Weights of a small GPT-style language model, trained from scratch on English Wikipedia.
Size: 12 layers, 10 heads of 64, MLP 1728 SwiGLU, vocabulary 32000.
Architecture: RMSNorm before each block, rotary positions, no biases in attention or MLP, untied embeddings.
Training: 1636M tokens, 6241 steps.
Each number is 500 + 25 x the weight over its row's rms, rounded and kept within 0 to 999. Layers, rows and columns count from 0. Numbers have three digits each. The size before them is the row's rms in percent of the matrix's.

# layer 5 MLP gate, 1728x640, rms 0.0833, rows 86-97, columns 320-399
100:519511468513493501479521491489542462478508519502485487494463513503521503482476485493486519556501529516522510536461487469524478521502497497539500509513480533500510497513490486522463516501456481491551506512489504525467496531498506538505478481
104:495511503432521557491507449507457491518493537518502483537465522515489539492482496467460449489479506450561529474515478514500490513503455507513467463503486499491475491480489516526511458465489518516501532524504544487521517498438533513469520516
107:503506460496491479471467522486466475524487503500500519547548490504536520566518490493474490506503489504489514527458516538501500524499570548514523470464495480508527502490500508496488505494511474510469502511497497500509493511490504519478475482
104:492508460537557492512463499511485493537426465479461515504509538488483501489427497499490474501533457523478523490506498513486485461519518504508470503519519523516521493512502472495501532469488478475480506513528505474443487500537526483525535520
105:533512531527512533474478503503505498513496534514492524483463510518481507489523491461445499501489521512503501511518482531461466475503518523461476519513437515461525482548503488505454539455505482461499514486473484445513467472560505493480462478
103:510483490539508478485472523497519460533527531477462470515530466486455522458555498492494517516491511472460500486464496512496494463485541514528502506536508502475528500437509492524481463514496519525516497475497478533451468509503527508468512464
101:519526505503512495417483534505499481484489498523436532520529456491467507552571522494527482539451517495542477539452459496496477492514485482518516540465475487510478517514524479516532498513526502461467491539526517484528480474519497496501526521
097:514526546488524530483510488519468473515492527498536519505462526482514530505484517497511457542473504502552532536495486497450494494513558525517509468485498495527477531486534530485518471493453458476473532478517527517463449470491522519474473521
101:512465487557508458504500535511473491500465513472469481487511536481475533517518507457472466468554503512531486490482506487530511470489481477483488495497466492511502469488523528497487493504479513509469483482455492502522499514486480469509470488
110:563445474486460520523500521482507497517491454525482487497482505504507498518453529483527503468485523520477532540510532464477489504491497441516531524535487499473561521486480497528510491485479538510487452479552476505510515500488522498497514527
100:508468513540492465487463454439480469484540511517512475496472506509481505486434504494456493498528486476502499475571522513478478505457514482482506513487466534465519513518494495495489522487520495463474485479479418493556478500521514502489529511
101:476530522479458516508487498495485503512486495533535501489526483523508507534509536506523504491553521517447510486501517520538495540489470461509456467507510461493497503494500485516478525512513495510566517483518526522533456498476535549514488460
# layer 5 MLP up, 1728x640, rms 0.0875, rows 86-97, columns 320-399
100:448485505514482525484511478512540471451488484493478488474522513471450483488533502505520466534478551498520516500481484518504497482516493474511481439474500463485482521520457526462474519523516513535534522524510526487493523480498475506509481466
101:500491524496564496484525467505532477506469485452504498501499557517473526452493439496480512512437479475528471450519493435499484500483494508529469526489473489482482538506491509490461470495545479524508501498479519519473514530529465469509458462
101:508490472493495479497527498508499527531522477509508481506480521518530525522503519538481461538533479493501467542488558542510494503521509533515488511478487525481520524513512537527482458488478529492485518476482499505512480460449515467483534483
104:528520464544491512521509524549539491518506508458482515500489498529471463523518474515542503490498535473478468484535500508471515467513516537492495482506467499476503484566465482527493473524523479514494552479495561516517481503491518514526482497
101:488481501488486477493494477532480496503523533504475505560493487538523479457509499528501463461533479501496527489498543498486504488524516491506487530473529472539536503523506533484486488488519455497509488488514437520503468492555459461515461496
100:511520517509513535519514483504501505499524504542505491512496497505536482494503536510521469484509524500526514558493512506485500493544475493501492519475527515495513529448480501477503481441441467515472455540472467496441525477525507538494507527
098:512472524477502444530492484510448488524490516498554512493495574503497489444494495501549519505495522502534554497489468468491576509507496450516493468478511489547543482475482490496512462501486475475524501449527493531490518523495510453543457502
097:519473486508508505454511476504503501513498502494512537490505520464536480511452490488530520500502482492500469474517483501453481511514428451496514507512483486492526489498492531542475525487479524478491510458498510522505511491507464497529473490
097:520491455483489468505495498493483497486481482502506465488467471500492473521516540518508469467510541520498501511530512533494505507503548533505508528460523502516530514505515500501508460537514520522505502472452481463494488463476456467498501493
106:523533470500514491504505469451464532525501476534528511521492503469459514509505520477486458478538482534498471502531520457512521524524505460502549533511533489452477452514496489512475513487451487526491481516522466522462490497493462482474503489
097:470506516536509469537513485524507536535536516490488520529490507506487475502496514487491544472505525500500500519516524501500497534525434467489489526547504507503471499499495489486463470536470524506449505512488484527529488483532476451512470495
100:496513516500511500533493510499491508496513547521480496493474526500502555534456494498496477502494516536455519499576510503499475497511512487457467512465484469462504512528571516491483506538462511476512471523472525488510494507539480492493542481
# layer 5 MLP down (transposed), 1728x640, rms 0.0501, rows 86-96, columns 320-399
097:491516481457466480491508483545506501505545523513488452527508480574515485477460492533504499561508507506535509515487559486452513497493505481479488515484498504472510488511521481502505493508506502511516469440510469457481480505443504525494514504
102:560517497513511483521460501513451508506456479473465507529492511496430525489502491497525520491510489491477500524528537465479467527497487478519484470481481512526499500498538442490474506513551470548516446538482533526498476517518430480496505455
106:509511520513501489475561476511503475508491492557486515505487462466507462511461507493478519517521469520507562464504460500487515501470504472523474527484485516497500537483533521481519483483510502504487493439521518530486509519526496516492499519
103:519491522498494520501546544482483515515496439513518519475456493532473553528499416521533499523473538476501480512510503523492492555462475565512536525492472512474507458516479519459474528528476477481482485537511474518512515521489450445520493500
098:468493476460521480487513546496498469494495483512531505487524508481515488505518472484523551524510482518481540508487517509529511496524505492492487491511531566484507487460492489480459505522520513516532515484492507515541513485486486505505512425
101:503494505521501482497479535446479512501483493527534495472508552527499509528445486470486444473498469473513519508479484515491533504526508510513477519495505527501495510545532492467493490511517504485525503507490513491489509546514482499518463480
096:483493514484458541503479549530521484445526506497503515506491479487484504495474514471489479494452509523472485508488509476507499515551491503531457477425502505533511532526529462475514519480494485547473463479516494472508461531531500492526497440
099:513470493453488471489502488499453462528504460512518502496512481502504513467478530473457525490507496516469501499545492505516495535501496469522489472487534497493506459500483538505488467486500521511520539503488492504521449484516481528526487562
099:496494537476491569498463542505494519508517505483482503479513482537525498457487458499524523549492547484477531476519525526477515521511504451519494573494490539503517514487476469539470485468497509551527485503487510469523518488491531504508485487
106:509510479511497487470514490476453494505485499493527533488443511542450494506490476450503477483507471526514509526544535467478487537541526475522515501503500537495453511509506531503455505491500495537490487510512466496489487481473517524525549542
100:482524450490510489471494480512483523450489490486549529514507486527496526509457492496487470496475537506514495521513498484502489470470478507483489528485504531483486545520472530481500434508535486539503512483494428489523479483520530480472492477